Weights of a small GPT-style language model, trained from scratch on English Wikipedia.
Size: 13 layers, width 64, 2 heads of 32, MLP 256 GELU, vocabulary 8192, 1.23M parameters.
Architecture: LayerNorm before each block, no biases in attention or MLP.
Each number is 500 + 50 x the weight over its row's rms, rounded and kept within 0 to 999. Layers, rows and columns count from 0. Numbers have three digits each. The size before them is the row's rms in percent of the matrix's.

# up: layer 8 MLP up, 256x64, rms 0.175, rows 50-149, columns 0-63
# down: layer 8 MLP down (transposed), 256x64, rms 0.258, rows 50-149, columns 0-63
up50 087:567494561472476504429477555444443506462594523517561545516503495520465527592417560422465475446499502484529455406534480499475469437526365494467418500560496487502605505575552524490574503463545587
down50 076:482521405538564429486505500504439516596431483505536448394508549596485480566548484559507559581493481612529448511483441551544433480400506494481510483452528541436509522429456471517428548495565552
up51 111:514468529498446452495518526501536572444521535531471436367630544524401450510493606589415463541477500483456502590471508481507450485559514538470458451450476544503482575581458547466531443477554480
down51 121:494467511460466524373582563493426423489428501448608488548527574499437526558527546485560523514518464451531512594464589503511400462479469423526495576488525529513496539409513526465494492588512447
up52 097:510457549520587564520522526428559501543517533467441474424450453482534473427510421557415537539506498489469491616440554639617391461465452538517508445470512526471477515537441488474484482504542519
down52 080:539535426513525488534577552606491531502493464519525455488510513560490448477517623477544391530547531436550544490511477506433366565479489450459451566471534535488454433493450449457489501561446610
up53 118:453516535457501472530391642525521509449434518540458520476487469412453528545552565480495571564533510481541477528531475513583496495585501551527478430523428481384569534484469485490536398525529410
down53 106:513516580375406565480530440536571447548481519499548559455513486526512534485484478490450520483495442540492443588435528417531475442444473484409495554542510519492586576485508605479503546544401561
up54 093:485531498470582574498494592519514481455534483493473562576562464564515459550539617487471468503583525542400449530542507526417489443501460343501502509453452429527549461533479430450471495458547462
down54 092:572511488429480583497517517585508553504445529493449412456502466433504439540395543503552500485551449617533429527525549494450567616503472504489533517469500465453544434464554436536512405464568458
up55 128:566492551491533485398417533516549521431543499579530479506527515602487443461397544599447528491497448478526483460541542609477447415543459468559409520472432537467547479501557521444466505548556464
down55 115:490491517508523445443597547449490453543453546468560408497441536513506456534436521602557492465468509409455595541567615559482532501421498440525407526492427541495491486492579486501414486515554496
up56 089:542414534522496570583478420515607431492523570508444503534475501494507462475438479549553376454484516501462418432498519486508494503507474574479575543399436476504590590470495552514465458523514414
down56 081:550390465563466441476514451483556439480450478494485535496507456580506567563433428599546529563492498521535462513486421496513488470485511543544594458549470537556500475453469485513438616378444563
up57 094:462465513533438397520471509503511569479533493515445505434386602519538460469515431536441515586575487501505443519511485506384565589473566535508409537495537480483501556572475542489501566535455404
down57 085:496545422550534431485516530535454507504552450504494485458575533440574414446441495489503439454520553464644539533398531452522412516523582447501444449512535554440530516557508564486478486466478606
up58 103:572586532496643435472516460535538495423466463502542531528567475518514542516532431471453443542440537495450515421449578431492516464628499598501477456494534475463565470528476583436463463472499468
down58 121:528533493581533515526555402465491533518471525504408515521492582587519534467449538560463579538466595522367511505511572526524517541486454441498432458442504522441472519422474430510390480552427489
up59 125:540546511561472497511487518488472439511508437481407512455448511523469464450542518408474517450569549510399479444506513554543546492511631455492419500541508557379480429554489575534597509442575469
down59 126:566428395493523554589431456543437433507462521513450578470505526628469467485468506570481459563592512520469530463487485553458592478563507495556505498545405445423459536533453534521474521448457533
up60 103:619435507532569517594421421595466495390461451538514460482508517586432566489442447527484484440542473482507494569553520519448435471463508477535513540453517507469477496557458444551590466546556444
down60 098:458478465499425524475470506647427531437516536541556500550508481595561472455427465492454512549516505435499382463452532465497442549517430561474563493493450433466527561453542522524538612549553495
up61 097:556533464516508493495393462482493489463554541542567492505449523478522576472538505558525565530457453528479411548423578469491517491452587545428543540518480555564543499558451435449408422404538398
down61 075:421553516541554478517577497496486513481544431417412496397554522563495464489600490510423512539406499513546543454539443535491517467485467466443541504485444514438467511467575528501491590614554599
up62 079:456549472540541535481488552555440467473600375530577490524541560530406498484414482514527484544491465507443490489458523488440591429542522491537523413427612502504507452537408521510432569511558506
down62 068:580467567439491523542433480439518586523454608530482543460481502505467455535498507464545506506491464576500537397490360423483447517529424521568551463582510485515602446482517443440462491469438504
up63 140:639560529503523512486459474560583562462467553517448521506483480591424457451524533568400426434526551477465488510532456513378518526484553462503557464446435546466462467467463480488535490488618516
down63 155:375591522486546519485463590496449494550470535532516547430529493468399507526500498441499534471444545541564480461474374540504538501612453543490488406469478579596533497514520496423537484460556513
up64 113:447524507494539465507556583367553483456469570529550498395482429472531538472464530562492466517506478529452456438550514555446438425570515467484549544578552474410447539545480570575555439515524447
down64 142:458547593397502525524480468441557582422454541463477491442566523433528528494529569528512544479483507440477607559455566456448498543481464493408526442514431555434498530506475580534521520495453379
up65 096:495520511628424564387461543465544415494510447517593505409479456518503519514507453551457505577509484537461456466445525437493511397569511501519508402494570568522541458462601508466525441488488487
down65 099:534461547535483395551546373491505552461498563596587480502528506449433530551540544464539489483470568587504537429459461445510435489497592461474493510526504509487435622502444515418436489484503544
up66 105:499577513526481477418487492486428485343455540473475447426523504471452550516507569534505534491522494494444495552514539452447514375604485465484564458500547592588483488545494512536541504489629500
down66 105:473561419511585459553471483560499479613514452514521527419425415521459482510443467525500463435553507560501456501569411474566543486507450496588412593569482454472541477437462584470524528543468486
up67 079:454370453527452412481481586492495528489429531521470460485392450504543564436568509489508499503539588516487489526550457433583512432438573609518511428528517546558519518535498551490476462447579476
down67 083:516567567536483596459559342464525527479510523507477491473634612449499427493529487426501474540519536514474488486496487537550477506469521445456531561532475456355478471535466451509482512528439553
up68 083:503498519474451538474590483453530467516449438613433442410547449576527604473458400552449536511464511515463472515545595486530427563468525519531483560511479491417534496511476598500484448566503581
down68 093:450565550463463483452566520533485489489545506633408398489490474479510537536553481501565485471521477507564532452427495459582453569482418476587439556510399514500488449507457579470557536421517559
up69 100:548402486454503450477474563581474476513426562487532450548503444570494549536528575575537485459538606487457460494561491517444513398480549475511501487458561525405422575603517556493550457448543487
down69 094:490425470457498550465354511511583534411585442495500514435370551493510463487457535508513473539619551567519519560455520456512415515549495565507485489564509491465539524509539592511434463516513487
up70 087:541499507529573557556500466466457528425447554508431400566431483520502383561519556506453431506540527502618498544573515481425504442541556530404540479464436434500469534571475586520519476478487490
down70 091:520491526533540423532550451441522543562544469542512431487428475436510537484547535552605492413493546514589514349565497520548483491477542462541477509499459497546451547468523407437399494454455433
up71 079:440413513572626583493497512498553628522567426547503513474470472586497533520476481453422453427482441535531502467483491407529462523550535479536459447534415526569562524511439516510435500546475454
down71 075:651436505519577588513532504485496455518491472482400450506542590583477449513372505519484544502595477478502522453529468487548477467440582478527504496528448461524442456566558456502489516446469414
up72 116:483503546598488530563494532624453493584523487540431519494444482568451494490458563522404519518447469527516446476527442370501425470467493424468475499459399492521507497540507535548576575577550468
down72 113:545480559446603576537554423496447525566498471484482412467511506623422513482497509533518463482465503469577532429432585511525427508527546466446494536508589463478471464507528458452405509497600429
up73 108:528577581491522558479513489499513385406543477600469448472459498447415559467556499466500550385512484472462473460479426515480474505508525603485605537488574521508494588480452519470556467505591507
down73 121:423472529525541362504436572508501523486400455428410509522521510563496434508531440566498461483590563500521522559481510591451524450473543543431423538515517505520483514544554511562558477459412430
up74 083:395483470483502427499468582528559540451477556461606589469525443484493491477500459542445479495523619520490470505487496515521450562426433575597518450471492544536562462502503518577456490390591514
down74 084:474509512514522468557489402425520504526554471501424495475509493390503540477567546504551434555480468552516557421519508502474472408539466486424521492535482456541371617506536527415519571542410556
up75 109:503468605547466568528545531457454484488518456358536517447619448579490427554525500557474463529488540589508511533492520463456501472579395480470495469481423406448556549501501539580507514483511494
down75 115:477479487484491466529523498535534548556550447448459465521491468429462444494472497414480461394583386507523568477493497535645553570490550493514485526426630458482509562571500512465550481522420521
up76 103:503525445509406473521477474524496534448576488514490453463491429492537507476514537503434498535543363555522453418476451607479449580589545538440532497439596449527540492560451558533611532469472503
down76 098:431456502481515462452449494498476538559473532482489550547524570530471470448551490537635481527478570540569560482489579526454359450536499461472462454496345512447522582521502480449487537525570471
up77 099:502532489580449523440486578474520446462544434588573475379525416493480534522448377494523443440480515511486500542524529493465485529530493554472460491524488428618506489540542562505596577430454550
down77 100:512431562546444463518520413510452496444514552541514515564569585492483471430479551604470469511510427515516510475454420480560539475640564397458456496500528544389508531545524551517450467476477547
up78 104:449504608501557460443363517474526458517480435513564509402490477467465503370470445578449480577522565553532526598479565537481574539494598502540443530502476501553540546468513473474493487494515500
down78 110:459490454517555471496479489548444494549420508515480425475448369444514568488534496577503584596478496535542522528438472491572512414540481483481538423514565468367515557575474549587499510513549469
up79 085:487499562440584502526437439465503484437539478423464531527445513432493541479583466474471475518490513583481482570527569492431569579424517612426428490428520557512498553525498447543483634517473525
down79 073:425539473502481506518449523548566559497507574585574396503557481515414431454451493530522462472483539527536514511431464451499453433545518372486520454567464523613513501467514536382514412486515511
up80 079:437540565512537564400438434530509511551556469529480580525452539539461459459574491476511448562531516523514449489573557421473495420498499563465481477477592505483595453504348498491419471455502535
down80 082:584445438477488387429595572461503438467437534497442565474564522541596494550528459548474538448538478491509532520484379497502528525488466514502530545538414462518458511472607588463572517548490501
up81 102:587582541582552571492466598432507407523427512552425430426518523474461609457486541433463481535532527540471469504573509473446432428481402454566540507450539491470475526517530515483553495484505463
down81 093:489529431511529486522584481448531591491602526391455452553539603530586458499493543466512462430423508537464507521466523462578439546457480514457491598388497549444498524488545474422512533497521435
up82 080:460428498467545546531574560507450459472519462550360497553495433504473522407541483537429504519494551525550421602550518493514505525506581422408482477559535540564467490488457436551504554394502487
down82 073:568515515526549566416513461448570576547537473495444515434480585526544392527519479441579451534536486479481517430502379447543495459544429567566434535481530489467546479580554513420450492528468468
up83 111:481533530422518567516526522528446492469422568446496625379522398535492524480495482449508438569548464537376470538479537435444494447537569519575484447541590475425519501493491539529497527540478480
down83 130:461503574548549562478429416447438550474505513565426435436419462460522460538548516525485518436397538416569465604468479577536482496566510566551490500474500488585480501542514494476447539597524467
up84 113:362532548491547501466502508476464425515567552526534501522443487418461555525494538486439500425518469570438510560475481495627497490462518509429409523465596570487572531560588489459470528496440443
down84 113:598488411509436498470477455481451483548487512547465582582450597403512479503605495473528567509512559476493447540540520396495588461515521530440464487483573484548477506426471452515537567474392508
up85 076:509494515525479452537506491445463526496555510484484510435592441428480625473526480387469475459460584501554480510501445562408476596476478575469526423604459534567452523476582565454485499553509459
down85 077:494517518473466587404520459465484559522485561418473553570505617547509509482497459566480561473496503493544520409477439366583471465510447472571537522495538523544454418449459456516487595449517448
up86 081:534477508429519596569463549448495473528478421613476508534508448516516497495426516486463370551507527463500493442526476520455467457482531441454488504452525506626591559528553443499467522541607409
down86 077:626521578505519515405511564497467438447542491529513544503410450426506440509435586477534509423549478451454517435423485411522538484510469448528543546577442424489556527522529562422517479476551461
up87 097:476497529481484550523461527573503498357488543489453451434448523555580506572553562415467450463526535521442496505515540468526513542432574527471541393528466429470544470536644522472425461495528533
down87 091:532471505428440540486461592455551615461593426503560464487489449392416547504538505548489506447510401483494422462629510504546560522486449499513535501416529480588465524530535454505477524499529511
up88 093:421554545494474559467515626482443553509504464582482544455547446527531470450573569508537442454451572454549536587418482566492567515441448543426462518490533494468528444509558582533477505446480410
down88 081:429485521476461440439470536438545426634503484491516567466440537539508472562515533479477498479505474414478442485541511543614530603499495538449508451507530467564419496589494402490522507581472590
up89 111:507461544566449451366577541500524500520464389545594574529537483527467440486525512522517446583556470543485442519560476545492345519493474490466484480458503414442586490521543481543520542486524472
down89 088:474439517539523520557479478456514561528557449391490488496571523530467417432575523570503534621550428470548471502437397556457472544423549462411507468434508488535522497540472465521459576517460576
up90 125:539535538461499512578449518517499494514538515592424426467496504544500420484399543610494427541506440487392489435503573507412493464445489501437479505539473489557561529594512574586476553546525450
down90 142:488523479594480508456549511515400479497525444498549529487513458473570509596552404421487627527513508450554514516494471501509344477470520560473546488439498461477513479470415602538527545501434459
up91 115:484558516461565531603483537516596519469461527527580378457503445581462539516518528475497474474522541593432489467507534337441574542424441508497500508493509579537430480503513487503467500447485453
down91 111:561455501356552473493451586477478529414520469531565514508443471522540521506469586381538400453543511480542469501418474541623559547465477514500546415512486456465543495509548440518510545530507523
up92 077:524605508552570474499490508462518554492396530470457514559419457569513593518415454508507435493435546474513407543505477484449469472620497487478425476502527519492504395490579537502483437604534470
down92 074:573551577562542437457373396464526536434468563463439498545469592491542480514461528440589533563507514492497485563464399552541500478485499515469518538522522383536509500451517600510482503527448523
up93 095:533536553554546494442501441466498448456530432542505516495526506556556467532526478511478427433472405520438499412448511622542543412599608549480495557510483506476526519531400551461411562485526526
down93 086:493453520448471595571530550464456522552491549384529579453394467407509530476457479407530567590551579525550448510443532525518457503438554436593511516497497462510478433528574496514495469490514454
up94 092:413425483569523523476402533482466576487492571420568543485507393549542547445454514538469394477431503468625473512507480472508487536521498537524493534560527572452528490526539534531546453419487403
down94 092:514567563413458418532491446483424454498522457480481507533522514469508527527575521563554541590490438595457558484439435600456424557434518495427439505444540540510547553434537477510469438476499592
up95 097:364483501582484528580477537587476524477584537523467469516418476552470490433467583507512462512516492499613460563507561519517544437551397472406542555577464438457484467552466469503500504520482444
down95 103:524512494510517485552592504462456531504478559356503561425479564478403539475416453558536426519451534539605462543488476464485459584551431537511525485591524440500485541479513512507573500531401459
up96 117:506541509497436575423503441533506551400530489515480558463433547532514515469548534503435486462468452576535444514588473440450490441414594519469512454477491462523508495480525615562542651543506457
down96 109:527472526461474566490354502566509441508487466512527476492495439460444547551523599532470487440530464446529458399423597579499513512473489453527588482565597454454456503504537419503435526499562540
up97 103:568554543480588482503472484457572424500449448572462551438543495479433522455414547531470465517537463534428515573440553580513520428555450411580494462591480501496514517587476488564436433497542533
down97 101:422470520473467518535509441616457615493511429505554416489484452486570604496515443461549590518530544452473459455514446482565504522461526523387564462442519465528517495484374496482531565528484510
up98 081:424491546568529488415482447513583474504567521538526430492509473582490510529517458482445489610426554536515475582493499500552517456485497455476469418399624587537443504478517515498399457571467480
down98 067:536382475479453570520507541479470621484497473515433558465470550445449535478490567503495503390597512494522583469562522489509464473521496547554509611552461428456492454566479541450588558446475466
up99 081:479508520505446472564516533579514462532434545519600480451500513435470431458569408546445526564592444538415472537521466469451538513468426597573503458440503588423463517528424464441526532544493479
down99 072:504519491527645523486482400471512539439590409522480407514465483504551557469437574489534578482486583531519447548500480459554474431534526431466383506566487485501604540469507484500479515467470451
up100 076:463404498482518449516446473490461486501549542556638505472462497511484478449523557447479481504495534475567598451540519501490493506405440561473590395401485547519506449593589577440497528529539490
down100 085:577528533479482539486589514462492563425473535472464540442530563447578536518578489551455493419551500450504372494484471505626444420494455562479484533531474486560491539423527456521565529445409480
up101 101:433498530510557551488378587461509507446515430475524468478486530506460477494562558573397495557616458493475411488531440474425531502546474516466586471529475509539600425555529466420455557514496505
down101 120:487546492608484470502463434582454491571504500543559491414565478523544507534440403461557551451516535505565425499469479490474618490549441469549551521504463485393457530450432543561419448550526522
up102 093:539552576486559543491373576384495455442460476586473449443517484539498492538570517576479403514521457508584535518535477464555483506522511524471508434494484526499511474447508513510411392431581554
down102 080:440551449456496531557465500531493400498634446452554428489474445463550545446481553474530458524477382510462524545507440547452487547441474535451495455512557563534530553538492526542575394507535593
up103 095:481509553433594416500523482517524459480445424414572497488522446556408464554537473499509499438506492615619436448500523493446555585488503495593500445477584522495545468506488500502512502411426529
down103 090:457436506501498582415492506640479510560506390443401558509450526465540585507564495443593437460465512441446528512512488549531509491464427446481518524490449561577504548514470429537482542551539466
up104 100:542499491471443507522405484479469550351547510607586463519535466568505460481487507455526465436466472514454524480522554511472417473543607487514546446504472548452548569564454521524633548453484487
down104 104:520543486479522584423430524461496514529536493532493495500483540443459467473453573460594564490551479603438512552411483425435530561489457433413493499500521446535478543483490616485577600571452469
up105 120:447481519504574400465538511489527499513474481473469477488495527482372456590461561427467462444617586511558444464548505476477521358514500517492537475515532534496506576542407527475579489507590495
down105 116:517425474515434588633501559535544612454540405451474464497461521557555486553513484501557536473454444497524483518505439579443469473520475525447464564451557430534473475573475469491482586577484430
up106 110:477555518504494473468515528412475451459584516520535544540477504528548514537552544454475567412531563509487469474460541383517465492552530542367412445545523497511517462524429536607604433436504454
down106 115:449475466374586474598451441432547413448494534531567539417466536485512469535477607444557536509514580533590486533463458455513524536432434473484486495525559425497488535506521567521542475487439461
up107 078:463613516469502460431515460458424522458495497509600526535524487489532473460432424610485481434515479466489426473526483518483536499530522516427477410460492583582486420519607565440482478586578478
down107 076:485482567523521474446536402467443444502578411565431527502475544503437492557539519426480592548483489401520547545491578467566490548508455567515487529573478464572540522503413453575560539429462544
up108 087:529551498469492468497510512578588442389524542503544473494555433428412558549452522532451530529521519544432496570449533502503492573514486449520428511393606489485408558469467468436483589542472551
down108 085:500483523560461535475548425459483631519473502547486548459442614480508539439503545446601452402479483524592442456508487464537500377497565512460503507523485569513491416471597500573503486474485507
up109 114:493480479489572538574479484601441464456460403505543480521536457494542499505511478552431408524495513548492385440547469470506515495421598463483499513534455479404582522578441527405538569581488497
down109 136:448537447555586560555541568555574507561481446413449466438488438493485474484513484492464513445488515601488510566532508503552559522448558506467475472357523470501561548567447413519425412528499501
up110 098:457468584447493467566441450470494429433537487569476459611547501481462490404558423498460466445482475556506470498520487508685458428526451539487474512507490482436543493538557500530512584546538475
down110 098:542440435590503530518522462405386422498486502477517406531496523460548579542559570398507419522473529554484567501496542483443522454558526565519434557423521497492531473496525531592465490433568506
up111 114:486506573494528587483524505414575418519402370489523528454561510572456387501494441569494511522450548608526508516454497529562496426476562503478523407493479454532517496532452528574474502463543467
down111 106:472456447530450541601511449442545607555492500444510500390554592516521507440500405477452454545456561522538498498502403549486351508537490547524527480536503526509527485437425488501539568539484539
up112 108:520521524567543496458464538396553500480424531473456549422521452508497444514539538489510541492443528546608424531489543546485631491545432471493479428462461486443409561581565522424591484493532506
down112 113:579543549477444402516574428586558489511555546372564498505531554464444494532491506540396460570391454512457533514528471439532527488462496504491564522477508475456444471464412544542567513538461544
up113 085:437512547572521470474470478545484608516536500518538447471462503528499464341607469475398446509562472563504437514536474515565464515489563560478477456534454547579422429454569515583492521504500505
down113 094:520564481477454521505410467515526406468390510547468572514486511451557493530421557536493504542628503589443573447462544440476554481451496459487519566438493548513566575561448467457539533474578465
up114 079:441469564438549593431493517570518515448501594475437511502508474500534610500575543450526474486487546573479430574547499483506415497534500485411387499519546433539538524510458568582429457459478530
down114 083:553575457497479440554507496413489553578576436570597445490500548461458423486456478560494484503537513483584557483420471463490549464465504494489594443564469513458506449447574466399594504542455475
up115 095:452568542551554454515554475497485514472409549588542554478426503560516557463525396418452430533473546491440576537520521452471477413509568536590449497534501514596428539479585510487493487461522432
down115 072:450547414449629533502497448506495523480448492513575518490449460410641548391451500476532417513521560489570520518560495540583493489527544429585450515513501487521497507517534501473534448489407452
up116 091:462443473617536514458478526481536521514478481455584548440422468443563459448550489482525464496579584458491488520461605508513621434503516563533557513532440484496507414530534478451434463482590416
down116 099:461484521377457526502585388486508523520473498540426529509529590442567503472584511492534542484473559510510474574475496633487525571425570405472516433523475475502490511478558483494394499546492446
up117 103:502534472556446504457481572555471529515562534512511541423507458512482494530587605479456460527489448560475447536480530458403536535541543543485507577429459533450559396506618416433426563536498459
down117 088:544522444515491525450558507473483475501540593568478485489563497513496507574509518533493440505458507473545488550498496474387382329508529424479607461490525565504406502472579542488544511519535573
up118 081:446557541452487340487439536513467419467550489507506486443529464499495588551443410545506447532508448497574528483589546549503502528504529487486531516512549577634509552527435508442461443557442485
down118 072:516490491483573482528461470539527491532430520574468408529528464399507500463597517487528481458496512474528563417427551508540462487470516480538413449468400408480600534516500520534527486518602633
up119 107:488560465563505609500428609465437565481474466496453637464460488502492464385524600456435494512529492451499545542533536477442484495519470564475457518539454468561491453591580487454518470515539447
down119 108:498538447467558522469535585531504431619484493531379508546532501571416503543481505344514517432466513503534478469591511540524498456517468486498416507501522479580477503497534425516531435598462452
up120 076:500538509540501573545550588466469531562536540531521561482477550388519513483516481541470456475542496531469367504486531530432498544526451579513432467606391410527559486526412449510452438463530462
down120 080:576511627473517400420549414512474488423535509556418482507521514494529546510453478438590555533492466475484573498481468422599586436464540436496552447467495556489434539504565529484521499529517434
up121 112:571392526542551554418499513466521536436550575582449416448560530494471541588497532469445433469514452507408514545517506474418538437555473548591472428510530500502541533472447537446555536420507495
down121 116:483470573467503447461517510413523569566489470506404520533523555562586452437537577495580526614539472477539496508511578555445493469450490524486478431511539473548545490426449357507455479521449444
up122 088:451448567604457600483504486450513511509488591497550520468455444584459438407530556445514586528469481489502502495473504603545543502453611589535522500477511520439484487403524427473484550470556464
down122 079:459522474531503532544523477549487463487520502520514489458476491406592484390509613494660438418497509555576465506545415464490501476530492502485458462545472499477513550461472508412595461600484556
up123 108:446566512491487432397498456488524420462440558593502554454490452493489466517528467465540486418455520617435469479518581539437524553527485533540511459489448474567481475404548552493601586541566516
down123 119:512436507482507588487557452458417415562492492470599519535379548478452537582484499560483455568553445506494493495517517462563574540489408508560478391501567482476441468473542473536512419526424495
up124 102:520559561566553440527459537529520453520468568524567510518492455433485430466508452513468479427499538529636461547500493422499607508445510518510451531452497388467475409513496527469400609459499538
down124 093:491518556468457534515522545467475476495471480420557478522546545460477465580513484430589385418466389490535571455530385578451463575590550522490487494483486446582540492572499480442518492501565522
up125 106:544510538531380465485539515563473460419545555452515498480536498517434559554415506532513520519394428570540515472532523535490477452538549525434469428489384492517469497498530576481551487528657525
down125 120:504468513387592411551487514451518469535504491486490494586496431484492550493478459511474560445539534517517501461526564524462522553597487437575504542385521507514507567647484478413436438454455514
up126 092:486474459557494514423526510558454429488458443448546386509474524567465498498514461470476520474524537590486531401438520502498556469459578558469569490565544547508609535449494479447584596474529397
down126 080:547473527389495470546490518490549547526481551583467596525455566475500566478552585480480467412454463444551479524572543467496441558593506424453511551454447503487381501428525539511449440535471556
up127 095:537478555514422476455417578541600488536569480592517439514561491495431574487495483373489425483518419502477504445543520414447506479470564512573574468516520553478585442426505466546525510495510466
down127 087:546532373504590533539513472504542406509514552519463415510523466484462490537547565556510475534471584455534459478485475447533458542547506450633513536479524489509524512423565385477464449480396561
up128 097:496572477541503588587494482467573537530572448397497454435399434566453468474511486420476421530540546508510402561505457493549503456524479544473550536494452487564549445547515464485512633484503466
down128 087:470545436531449501481559573555521488392486543466459462492459481501526528535533465499638492559517487495437598576462466477426587482507442450567478411470472501474540446410495505573528454528594477
up129 089:531403563571545503450509562601480470517378530457514518506567419500568544488546422439469547518459503429543456377471533525515424514477523511535578431456491502478561487580544485497453539446508500
down129 076:528518530409491541498443444532499499435482425639507527532467556466499602498452563500524477503552546465458515412585498544490448567496449480423504449500466499476557520485470480477444476534465669
up130 118:443540512572586542531486498490533439517418454491457467479518498530468465544499491583417458468445469605489515407647474570509522584493531560529467562425452469479506516475548435499494509580440434
down130 129:454579486642491468413560479515549495568430464518507507475479496521541487516506491475527580485478506492500392528440429584573603507437550538514520544467509396491547487495533440455449486471484388
up131 105:497552512462563520600354503527419471567474429517530460486478409583434538509583510564477494509456537550506444380498431576519508504510522534508534576502472530481443463522492431444455555490538523
down131 107:422411522390447495588609485462563470527411522434486448533532503439542446523500539467465529473439462498514468565506457499535592459464607553474444525490585524486561494535513556524518571518447455
up132 113:481483466537518513538479573497556453429531410475497554485447484542493376510425515595446501444570461560453435524514458486508604519473542465488555553449456408393518522508607493554535504551528514
down132 101:505577491452528499526523582569501469644552522451405536509423491507487538469471542374527470471505521352507507524532519603452558487464489481517501542522493456497497437534516528486509448454537395
up133 084:448479492504394626525508498547515509512499488530526528476424498447519570635522495487556519427508527548422467468464467482509575581471628461430578469420495451512469483509515495496522491456460402
down133 071:566518490527597485547570544511525540509472437445537474398551405484496409445494539500435442549504560447532536430579545529602377478491467554461469532430470560451515485451473515474518468496537558
up134 100:528423573504501523521464538658425549494438505477529453489495492529437458448539521520562534527518456528455424516591505516464489494522450478565490478386524502498621503562460564534568488399533460
down134 100:480516443463512496496484557482479449580487456552495555590560446499500439534485595484510540487443418626510515468461382483481502597465514499533491471570548538537420423576434483528519534483456595
up135 117:423600425479490548481493516490473457418537527505476587488606437537425513500369471527501515499580510531378518432461531560467546503519498575439497455474463537451531540445557579526527552478504481
down135 125:494453436567496512377621407504576477609517488524554527535517491426494470505486484365516467430485437476453501525486447452524559559507534498462524512481477559511506473440513447531566531445527595
up136 102:525499543496558445643490548461472484439543540484488566480494452443364501528487539439500501446570407551435474477488512508431488639566489515532433521508520484624451493495501454483520530502536504
down136 107:551469492501409515364518495489543532632512489485501437469561476598489463414518506562524465532543508497520489428499477512511601460455591515500536409505556443502503537544481550578441547426452478
up137 094:546481495515529459518504506438497493611519445441531509472570509473461580570498426557495484549556446566498487536550514519460492485418541488523355507545604554513607445543439533465527399513484445
down137 080:555509438531549444524475530511469444493455420458496482420526529508612466472510531509538432546551527521565626475473498557534412417414566475529440490524439554474465524476474469519544462504488644
up138 109:471479592516560461499528530532514465449373526529491522427590464535451388545453529521473502479399465514622462473501435569450505499485518512500522491504529501449531564568438541490629479460539454
down138 137:535440375537458616582492489478591521490527507458448552474508555464536487470539498523466481489515493515389456513575579507564443446454515467502506529531469541519548425560534457526386519510454391
up139 093:375460602458433471580549508560551465452549611562376446533529475496458493474602494558493378505472538526472490536501513472557465451582477439511461488461488506479479553516501471494515518518552478
down139 089:561410472534503502589493540493551554496657506542474505515435528481482523594545515465536513581469438433497499498471466544549532451575490508521458471421510451553500493468559422556410494548444398
up140 085:468460498623464529533454503471603549529513603494531547524483484541576534439511578481445418534523520491538500515468454419418513469481454547379506436515456503577526498542540544417507444453554433
down140 103:490510511530458474465526494527402526476591455547486467524558601448455512476562348468525544475474543520476509501511505443588521445511556497567427548505576476480495491436453425608487535439503595
up141 088:542493463509508451513522580483566539528540399488511501507555478520386468440501466487502476598544487452462535533545447587381571478471592559480552385569506505490529576482476511483558423494520444
down141 082:500554418501580478507453448489533486505538496515535546409423503352562572514542624484598500486528450579536488545550484444501468491469456484548399442507451564503516537430498498484556524446482493
up142 096:426562608426532471552507547493598536495479545543528629438527398527517476476441483519484517519465454548521484561498549378426402465534564461520504498429536484476478499503488549481470452537447557
down142 092:579476568446561502479487509535524488629623515441477528407425551478553515547517506481532463487529476445591458508530493503547533492526487469466445520478395530440583585452505498407474416487456482
up143 100:522457494484523527491473570358554537465497419526567445484509526529462476488613407591397422543494519564523477431559478494502408537557539542510501454492489566399526533525513447479471485532470536
down143 090:541479488490485493533553544553420468490534510509510508497395534449483548515506553490557465476505573434543475585522507520494601476499465429435410496456408541471439496547422516541554495603373587
up144 094:571481548584546479517433463523570538503525495576431473467543501484401474387543468580443483584469481556488425547527492430538544450492481471458498454402511558584511500527422497537445556573451485
down144 088:375435472557528472478421431508459565468453574470515605442444523475588586485529517556498535523525549530504523569457441508585459516533513475469497563495427508532515475537480492478608509442412435
up145 121:560459537512471540516508487629430530461492467467519525490522430564463447440466527443494626384585475438533487439528447476468496595569558554471461485479444455444523547555510555452533519509567521
down145 103:487445545511545610468479568516479583481563395419510461526508561493574504459478511444585518518562621460491425507490400531489431510486413467467469538501494458512485533492466577570556506526551435
up146 121:430525605574552509464460506553493482495480465441519398454441498493447408434521572536413554521554543617503487457536515469550568567414518542449505569501460501503478570414521491528486529514508427
down146 140:522521531478496504507435508544518512570448585531417492515467457545477593541453523502590519574474480507488449458470525443584517490518400509448477437543443387448509572519534476581481398604513440
up147 105:556616501463483531426498447473447540478486594557441526483575487496423528454526358516504544459523461589534485547445537519440397446576404448475576485509508513484486560545485539536463503505506511
down147 081:455465514466535475478489566486467514547548482510534450487490475524400565486534523413533483453555504388597446475503504652501590459454577472519528524536588528504529535494449499564525477475523369
up148 081:592506519453627532476476513515462484547530493441526543535503501459475484504534582461501521427497488520491417460527492537456499591367485502409437517481518483481495491586481590562375597482457493
down148 082:428449513588431482536577554531513529473458519524499469502567546523568522476478478489524466530530469475500526521530488406444549416573448473543566511601499495506514544465459369459585433420540393
up149 102:506593504523438430624384494455501459543455531532494533473503503563458432523565554468536467437515473532529433514538473455414413500520520527546571451492466420510498439586528487496453546572596519
down149 107:550599463456424495522543470504537541418440615493493496568468529504535517540547400498534458541503407570507567497505595485489486542518506417451451456480586393453510496497524467531511491538397452